Weights of a small transformer language model: width 640.
Each number is 500 + 40 x the weight over the matrix's rms, rounded and kept within 0 to 999. Layers, rows and columns count from 0. Numbers have three digits each.

# layer 4 attention query, 640x640, rms 0.0498, rows 346-426, columns 320-399
428443542527412568505567572576517439511556458521469513484429510562524468504508499425499476582520557460502457529478568429527428477487508515473489506506490523473450517460567476466542480491486575431471489512537513459540493510469518484481504527
465496480457451572501572541506509453497486518554491494582431494545527457530507542443518544564558493459476609549451469457580445482485538474475467511515549512466474558448537485505458586442483473388482507444514470406531527495524567498546569518
455422481565486534487443533446553525542536572573495520542457557536575512595457534482517508561504488475456518548466469462492507544507523471557573478450495488412531490450571515410494530491502534459544434456543514455514499529578566485429496553
455489510509444537498555515512546475541523565542471587509395455555503476551533532449507542572490505515441481557485478474499424498431586553489474464494566514464502492502575522474474513424581495453490497488518481421571562518469564448500538531
453445503566471527511501520491561497540574533448559477415451513482522537406519513521539509474544518510578440481529462506476484511571479520508521466529508568488575524483495500581453406453512532529528564474526582518556530418472523461435505488
528576507551439423553551483536513455547496461502507551472483498495448465533501448490478480569405588509501480434525553509421518524448513520556519528545466441534480455557472498435515398536565410490619447578515524514501426497530550491432511507
509515513425501505546510529390511470491431445446567526505540499480438438463500521518504488550503516541547431597513421513453507497534463500429570465465469553506516527502462502510557481527532486553478555548580466528478498477482562505488466418
516531542565517413488469507494561503505517472478583497480502506454464544489505509474461516534419491513512479469611444582442503498540459535539561519511596541464485526520513438507548415520547522572603507525485536506503440430535504493460440508
522498494502472478521567498490492486491485500461508493462542466466470482484528485571486484515481505548503482493504467541466501481517530501541488574557447512534441519562479526467523455470539503517546501512512498507395489474503482506503442542
533468515571492517432515544578490558484531485542471437457538493483526498452454478450491492453459529451444514466553538525493444475435499529481475534515483522470537443536585485511455502477506540489571449473410451464538501482489499534499416525
482458481529514525475454466513439508500451467466505442439551483477429588456486463583482455511510548505486507477533496509491468486534509524428549508568509515487570558492520530537489518535469568525533470483485469506459438503468490527423371505
536513500446455516487525474538502511496450523480433509496488487444476487491535519406495505480457480490525522477449513481521514518392486487496494486514510547523411540488448455457568489495540486519547463463498468515483476564456516512525508525
536509512515477479528393500532509502502421445502511524565474553533445513570492561488504486470498495504438498495476504519460528498464453498492501472482569561566388534466477430465570548478432451469497497485458478505477503560524490491533551454
484450476477455560544443517493465476495525485510512460530487473540537520495506467488538505478540533485465470555472468501516482517491480478460511420471515524500518554449491469517536548436457446455430541479476533499456534493490474514474548458
602489550477509552482392455473474509444448458507503482476513566452458512519535431508508491491514518469432517490565498477488516457454503514544529504462561527549511457506554515497544523558528496485497451508450519525534514470528459556483520465
498451467501550557518566521495462537480540532529445491517476493555538560500470502541547539465539491482481521485446481434554504535532493515528393535476451461446459522533442484531478478448459489510479566497521524462497523546477442449554500593
504479505503488497487483524516480512480500416467500540552506526561486495552507512480482478488512548549435520482470530525559466515467481539518470480508515488515460495454551485488470633500442477428461438525472490399503538558485415493450505452
518453465534511478483395523520492472462445522521529451517495533488498534507497506518503494471447473530522508442551525506503539429478505454483521449534554518562435462480513458491539507485476557492483472487446517573462480466465481587525546477
527525489504496458499472480522486473550490543568500514446483506485542467545565428532455483537471492508500501470527465495459544529494472534530558500505517510530437525586501499478479450525497457558610461529506530487499444548508531483452491454
554509575515483456453479485470484478470473476517511467456508533431432553466517489508512469454476469546510483471598521518468523412550482519503481515516520523604456465485555440487514475522519550516496513483407517590426511432530537582542479491
477548526535521415496479509507518526497477450499534463516492524474542565464534465491468473518500475532509539502528476532482533572588462554533568506513508483479506603491489470577473490536466487567570569495498558436446458479547506492493446506
472572463490471471513506415519503444550508545517512475465492452458485466538586437529447487534453542529570492446464504436464521564488500521494548488534480490577480450574493527497472465534564458555594465478491522501501444594476558510482493416
458534504550497428543471416526489445512483518506525476506501476496479517530485525475521558525480554506534522499523514506456510526499492511495519448490494547532495513501436445520541530491531420511466497477454552583488468493501526510497569470
435464465472542531482560548538477522515539489494499569522471472570501473458477555466518533467526493497514503531428534497572452503497469510430457488492499490467542540428458509508488558491471525449412566484586444472535506519448481477513515489
511497521510490476560511526453524494477496482488526476525494510513490467495514490553458478464494454537466506458497474532499555505605484479548492510510500472531406522546494476510491477497494477489503520495500553497440492497515474492500496498
406490546578500372445495488543596497513498513510458472527458474497465523533461582438535517494533451508488563506455562509514488480515488484531446503494523470477474482432534458531426625502528523496481578477474522520502585493544492505621533563
373505445556580462466504459507504463516509571543466518496455423482482445514467503544532528498513445513561498488503533420473447456513443489500478506487442450530492451570466549487467550562515592530438580491482489553495589509431549471581557496
509473520520544516462419526547510510510498473520483502543488563557534522549486528445504517515514503475465550499499516474541490535459497502496513441467544477487539458455545470499501612511440465470479471513479503469559528508511472526493556462
534495521516536535474404535521489518469486488539478508527447562531498529496469524442513515477533468474487513515511514451531500546498503506468515451455551487483538467452541479539498561507453495462467489494500514500567520506490500528502555470
449555463433445553460557500540474523525559528489501550456476480502486499422532513476519509544500526495577454545471513505557500540531503486457494515550530496473575545456468523523479455511488515506533589460564491486549477486495540463493468489
489465477512494556505551465558483468504504505482460446454545502495559460517575471540446488503548599480476526501445499456476475534438539493511501539546442474464556504573510578545472536522494484520553439539523491447535473528490465448459457498
571502539490482448521483506494516481477494513512526503476548521471508482513526491531468447507501473533465498476535473515493536445496513505555489497533478521553453453506567488467495500483532490483498434539484498531433495459536461530496518509
479477475499509502498529463499488489475534523510482560541517475540527474499514488435557550485538493463500545559451485531541482455458482486501431476455477544473549531451468503490476540464468487470406488445502494500535551496507511461468557491
512475515511551514452452512542496517501492474530453516533464550536491540533462514432505502487510484498478554520482540446516487526476492509481498458444535479490525429462549472517495585491474519488488497521488480478569527521517498519540566503
487501484576475420516438527553598481528413523481561482532483521529522532546467601488537496505496464459509540508478508567517535437434491471530547464517538522476506422494541482487496535502501503488541480526461472521540528473494506492513576522
507497524514540516463426491526495528496486461497478496535475544514491537525447514428502502492514495462487521485522523466496481523459483517486487463441521470494556462462530466503480581521464491498490485508499512486585512524485495517487551468
494435481477488535497533548498454466481541510542503517526559510530517390506492509455500502519482536517485487495480529462549429478436501546494444496484487487469458436492561510444521565498554538424432441531546470436533553513461422570483513427
538522486533482523484417522456528467535493509557511502496465535450509569490477489494455473467420497453546445464616504518457555478515418502482520461472566521539496457514505459487586380511472534548584535478482543570449427487476542551479498444
499567510516494536463515524514527485520496513497480509557527519557495527518490460546532526532467524584593480512438435468473549506552507476500499531519471451520511566511541503529458520579462502495488520510508499510418432508473541508455552432
521458543515513491453424623509464559505478482504502471448459500483503472464449537451492484459486466493477493551478553480493513516523482465488514467474481474473477543532491505538468469522479419540508561519557536475464491487470451515578518496
506471541558470495506502505507466587541514552503511499547527403426483550473496499452477529533528514393425504535521557525479409554492520468520503505461458494443487548549459486482462495498562495556451473474543503476556510547516514492512529559
539545476418495503495534458514504506489479474542506522558523509510520502528509519516551554532528534495537526536527512454521427491537509516499508496494442504481518498518470551549466492526542546476498493460505553538533540468500497481504499480
502534477505418562442462537495486485474459465506481464466552522452479466528473551521519492555446513482504482552477487462466484477460494421476412444531457508530533470538506489479516529512544529548465456534475489530532515481484477481559525430
432487478600533470467426581537487469485529518572554509483506482456487516520491541470550535523431438463494542467554584559484520485489494510470552457446517508520463482534579529450497591437473448487541565432488526482496576488455503547594527497
506536431419468536472546465475462466528526479495510548470570461539492561557528493517494478502560548526422492515522524410515450520546585488501480500512484517542470486468466559508548444563528565537448475485497504494497473472476480447531548474
561509455464462469437462492475477487430503434494497518506505531459516481540547486476509582528511444478501448477522551485483453499474476515469448503522484523542463553522505513492556584495491465522548489465498466529499549493559489494533458572
548547564533510509481473541532504518428523410494492466532477526474480421505509475423490516542441424463483474470529533537450487441407447496455517463503582544531473520510517445515583588464460373471608501470476481529496494462549445530545493532
524466619536519500556480541521456485530482495498486492526458489450502526531453452526505562450506473507577483515454480548493607518471486474522560471522512470480534480526554484452476470488525432502525466454463497494496483505484566480404449512
474529494481456492515491513479541493466569549428424440478385524549500441581522494534455537582463466568488484484466490534464499532534548497495438499479522510573461537505485518436492498500444493520555525534447476490521537522532509464539494554
515492561540474468570541539450546586443510512460495495497464341494468430456490456569506544533470494483522470517576506594516575498492543467468553440533493546486532544601453382462557491459533461475567516482473481502481476488467564473498460523
559478584531522470544474488520552643413556476487551481565515460445503498451447501486494470467445465469531500530534500580481551396511493513528536450464501509475563520514586357507578541427458477461534493534445424511554488493442472562504473498
472495557485570457507501483521515503522383470502555543525511510461426531463452526488516448484501516504545531536513459506534506527523536492517509464509539470445582429456571525564462489510543519480454532485476539473506526503499538492426515459
446519493466506470470534485522554460556485544435473535459567520471466593478458521562496442433517599545530543504471423500591487536518499441535443504574459479442548401468492596504471389441479556544443491521516510394486474562533570409470455541
410569467527478500551580538502543573506534523480538433424518378534542411475523499556504448435559509579422518559518501567508449542425546587462513563540467565514441498505436472516471449466466566494535514542492495461432483579528446498478485489
555522442455556520482497413551417462518493498577446563508525536461498554504495433428431434474540500442498496523429471369610455484513415470536527481514586453471504451458527588550463494482492455519481455406533504459527507543518551489440546574
480545518544467509516495520489513522474538514486410412507488500535508446559547511446513540558522391503452521515496551516486516515476537531508535595465522491536438513494508496461473507505461496510560482536441494525470499512540473474494516530
483548468568413425516503461438559463497537487453488453442483391507435505511472452564487561505502458554475441496633529568408462573516568561393497525498466528535463451565437529448482407458473505607559490484451482579517469500505558384435447538
468516567571454495603585577452640573422498437453558448409529419583534442490496513539551503520495541521498515535571563583435463556473538532485515562510443552566438518575409364488521555447509478461518542539495497564444434451475437541526516477
510489512496562467510492517529491513478558544527481425545482525534529543537460557424550533499569440581471466501453471582451559475517525549495476490487433458500510515484510475406472521509459516500494495557469450491486534480582435523484431500
523435511476424438535566473424555424439459529492520485466503468606484487545497449574468615604489533584491517546508506455540481544522525512532497575480456519508432469553409516498488484513512609440493538538515560572526382440516518439485532489
466464436551449479514484464506426499521583505509486533490551489526485510572517457510453448549512502497439473498468492431545437464429483545473473503480509481442450511559478534578534572491529472473502465473522468460610521526471543481544547539
459579619568511404567559525449554509405476495484535550481521449480477428405487449453460530549527525490573519558555553509489491484553489512471516528499521473520486465564471496571503509487523509469585584530421595497429487495512498466447543530
462479458475517441448426474500592477550446574489566505509549536440445555426466495504532517433465538608492447462583489543508455520533496538463411506560441501466489485531504519481497461494520522530466523567538519516479542507436494531530461531
465415513534574490496458506550515517557452494487597530505570473411501590465497511485581455449526497597459440511451518520478505471480550570466422505593424546436516562453472489537504548536545515535493503563544460486460544504540433597596397531
517504550483470497476480452497505440521449500430432427472489507424434510490545487598519553500425482531497506518538492502504503450517508526552470518552517544531499542546466499531533481568590534550509540562554502522445414509481541517520512519
515435430487455544450514479528505531480484445492515477480495522430409532488538464513463472468492439527488504472547513486502502529453574483496504526473516523558457480493558528493507435508522515586549444511510537631569546406562527413517468531
526537406537506577442499548528508578489539394524500454529551559508609427509546519425464465446465418335472554460516521524524476514402458459571502510456558535474454509448593541543551512469489423495530466482523504455536521513479456557536534466
502412581445473521473563544467513511480478441464501485455526568503439540424529453577481417537537556537489459508441468461535522567484570508511458534448509462495498489514523576500549495500600556458489494557551486416561497533557501492534435554
501506518523545489559580481544564531465519477558456483513525467483578552498443509452465486422495513406425518509478511500439527445542520502600485572549448530475492505496491523482438466481533482418494519530531582494471517450523502497482494546
530481518518435553495541559485581531531464459510510491436468558487479512513567450503513560535496466505527486485556502453500450558496469425495520586527488507571451532499446519534466434564512488563542476440560566588507459459540521491469469575
485551505432504431543475513468527466491511508541488501493501503483482510527500492457509525494485469481547532525474507492477427531506472498480509498525499525507475516453501475511535474537508520517495464512414488542494509498537514533425452508
519498503511548478498546440484492490462512499498513513526541500464519453524563549448453472526552491462538469452477531542519547442475465512565504485536528509446551448487449481551466493512466484472519538515498517531464512498487408555511528511
507433544507530472514506523584541473501521489469492538507485472517500558537546529496460553548491506484523494479509521530486525503491594521620479521575526462509455452472520486484534487478568507481507480512516512452502504471553509545504535484
563473452480564517522417436543510489506483522494532496510498522475485507558492581535536473509486468511480487454535567536485514420521502517542468502508572580498500490484520441497483449542478512499464516503505473534472544445506470538563492500
481490497541526543480495484495485496475394509500482540451498530487570463463548561486579421532535451543516504472485501524578576463409469538479558531434483491454551405583433535471462457541504434406508466547497530463478532506503536478553474507
495561441481496462508486477491521410540474518477516454475447480401455489511480505536511507473511474511521582586499561527484513476499539508506537503504532549524526536481483473487486381514476488477548517578477539479467483520500497507497458578
402477557549523472536488448534515391532509500513407530478524514469475522522415493404500483534522527515503543476470489451502496460484519505550488531527431484518451518438483508463491504546499525564476494547506481474499470508429533562501463533
542461459526521524490485485482469511509481527519556522474461518493498502498462526546570519520509488514484545534470589517496512461518512484488576495491550538530533501485485467470486445514426488452569493532477512563495465428472425464514463527
487432635554481564517476488483474472528480469510461486469478494446433586430506476557483538553516507559466499511525490443491540484494544547481559525486442520556478510480465459487467492545583491594529483482548499533519396435501493456461481526
509540482424475493488510464530469510540537457519534473526502549531465561440514532547526445519507451501495495544452497535488516524402478525477414492507485558497570559492474506549544481547512556457482519566493493443455505521564491490538455514
527539521529538536514489483558499527519567494482452460560450519531483497540503511474496467487471487530500454508443516516471539492458494481521489450484527485519489524497540499464533501515511450477534454560522489528446474512495486480560473497